Weights of a small GPT-style language model, trained from scratch on English Wikipedia.
Architecture: LayerNorm before each block, learned positions, biases, tied embeddings.
Each number is 128 + 24 x the weight over its row's rms, rounded and kept within 0 to 255. Layers, rows and columns count from 0. Numbers have three digits each. The size before them is the row's rms in percent of the matrix's.

# o: layer 8 attention output (transposed), 160x160, rms 0.138, rows 106-122, columns 80-159
# v: layer 8 attention value, 160x160, rms 0.2, rows 107-122, columns 80-159
o106 117:136128121103169129107111123088113122117111156139153144124132152125112135110137114155153156137111167130115141133129096098163164145087121132100135096115100157118153139122102096151121072117107152115128119109108193100148091122083118126140107112
v107 094:173135114130155149144139080120113126146097129113117169131136149129120138135133118139163103152098187120126148135114135150118140079101119023142133126099112129136110127123072108131107141104151131125141145141143128166137096121162098124148138103
o107 114:136105155122106117151104147113140100162117103147159113165081161150092116107126159148121150138157120134140131171158092098117109152098137134105148154123146131129115138129141080122119147095154126107153111103116134123153161111130118142155099126
v108 093:129153149122134095113136147149109148154118098128140134109067118124144137080122143176170140133143142169100135109143164111125121135113130131149165145138102069112153137174132131127130104176121125122107092114081106120150090126133126145157153109
o108 097:137085137104103161118072131132194098103154085118130105109127167138129128161157140140119132167156127110138113121123131115110108103141129129144121126117136134156104163125091136157115162095154119123120165143124113094104144168118138140137150137
v109 086:160119116153122146128140162138166114140148114158146126117120115151142155151143091105115118127194120107139142088123142122111126125154123096106088121126100133108114151133124145139160149118103086131139173090115130138141147161100097069099186146
o109 096:160111144118142100148124104142136161148102073128119118131132117102112136142175130093148139144112120138107142163156185147168085129141130150164159090125136110132140082094124140108104104139104097138155114161113105082125114130151147141147108143
v110 097:128127086131159123103124136077117105117122102126106146166162132146142147141154131085138130131109181109104143098124140092156121132127144126133150144124120132134105141118086128119105131097165118134151086104131135135128100185125142073081108096
o110 110:138144145104111136189134122133163134114128119131143144111159107127182097096144136104096148110129131109168144117103128169168151143112128085138112135130160118143168147112159123108125101127119126156112165131144147156109104094098138129149121141
v111 095:147077117140109114166103104129096135134090152092130134094083154120137080108122118111146119160127144142104177148086133154093121141150146098092130087103113137104125158136111137131169151147157146129126155186127099081131114125131150157136114111
o111 103:114111134111134136112095143097131101174103101145145133173104152154105128132141132160136124113146169132119131099136109143154119150111147145135144153148119154094140105107134109119122142140139086051122128076128144139128094132107112092129114144
v112 099:112150118132142127099110147086157123126136115154126134157119117123156151107165113152136103129107127143128133081089116135162089133157109107150134150122136102093118090159141116111099137102131125156089112129175189129091135139141161150185100173
o112 105:120115151114119139169143130130132098154127173138078121113111122140163127129101149142144117110115127139141148126082147116102102133110103170119152093110143148173100157165071112153149118068149124084178153124110065099097136146157127122132150125
v113 098:167121116121146138131139127145205119137132074108097148131126136135116144160159109112108097147138083108150129150122139126092105119113110128132124111112102108164117132118151117123130138136113125123154099144127122126141129218090147119118127103
o113 097:144116082142117140171161170128128178124143148155143154142142184097142133143119129095142132090152141136130091121111119157131134128129137125131080117147145141118154117117108163133112133159141142151152166123138116107153147068147103113082114131
v114 093:153113097139128074130120093158164149090096135165112161120153148158123199122112153185151104158149147121150080089135132112122116116103140121142101110134152074126107110117120152119110109116127117110098121106081151133157133099106134130151153152
o114 087:144153151133130164162126143098142113116136156124135109121111148123118106109162130134121111080132109086110140159101092089157138121125127132148187117146092104121114200124119111080140125118137108179164127120123134102125135126114111128141119127
v115 091:098132117091134126152123135086101130094114090124137173120148166086139143115117174147153127169134118144099109101185167140145127095157128110117116134118099088084111126110098114123142097120155114128107124145137135095159093115126180091134084168
o115 090:143124150135103092156117184128143131190169118139179133135120113109140105127077157124122102163169117118142153093101116108096147145111123120136099122125120124125150144137146118092123134131113127113128132122106163156134136109145124173121114132
v116 095:110143133119131143140140105118101135124164104118143137109093144128145114148160105114120105118105089131121136055125122140076105143118143111155158098116101144161130123115134150165108093114151122156105101171183122131126117113166149136120065074
o116 106:146155101158139126128144137083129135146164090131121128156109186142138145105070187130098137158103145135127102158107091112132162127105113147111129139124159093150144082136107110135111126159130143055105127099135156146157150138068115126103123129
v117 094:105125123161143111158099098106155162134123125122167103142132155074111093135143115079116153145127106156048105108113105091143117104107103141141125152138129148168088158150137151096101135084127157125111130074167143090119129130142153171115190161
o117 096:146109154143154114142153134151117099115121140095103131094119166129149141139104143142153154184126145100147149158086168125070119122178141162124118133092153113107161142104105150162155134133115118157127065151110127151143151124136124141083103091
v118 094:106127176094082130134135122105108149115139135150158164075131131114121119167176141135124147095119127128136138136099138188134098133149130140139151130087122163111118094155057067148136141114101150112129139158095154067132126107131128121159131132
o118 092:141108123098153126098110135132129188155134127156046089152145072140114154099090165138129127118147152113102132144152127114165153099154138138139145091144125116102111158124132164077103126113106159133130116119143108175103169173167171136139183126
v119 088:160131146130124069102113211099137132171110115132126137139122120161155149121131149125108141163152169090108124132093127082129137131138122129151143129127119127139087120132102119146148138136079119154144082119126159111151114164156142135130153110
o119 091:110109151080167175141090106116143153073115075119112111115151148109139117138106094112102107168141187145112118137154129142145141134117122124085124082111113111133158136107131132096123112130125197116133160147124134147151103103084115108151122114
v120 090:100136122138119115148158166116154130107149127145109135138154148138137167120123122206137115131135162101123128119133127113134138139121099130082102121109149091141105149140095152126107128098098154114112101127141162137156155095110181103137131109
o120 097:106144138153111118137085156157129130123153133116151121104135140126143073115134122138126121127150145108149106113087167124148134148153103164136122086140097106127115127159153124140111098132167166166113164137133110118097169102176076165136122130
v121 106:113107121140153119110128147113161118130158124096110136132065133180158133132106116106089137127143086095135123157127130131091133127119144142118125138116140163182137150127174102154122114097179136150148135102098129144190139076145097153091133090
o121 124:141145079122126126124138105130079150122151084137139129133176131096133151122102129120123141110091149141140116110121095145123121125114152116124128098157097130159181146146121147104114122148150103162103055102165156132128145101106103092166084145
v122 097:135143131111131165144125183121097135170142120081117103140105152139113097127140117109139101104086171145097115159120131104150131114135153154133183173088143150103140098108163108125115104151159158109124129133155100152104136127127150114115092116
o122 107:123158143164101115142140110146113108122120105160125109143127145124109121169114148122130143171118089114116126147111119116126121120112158149139150110123146108159124127147140127144176106127125108062108158110152152177136162116150149146172126125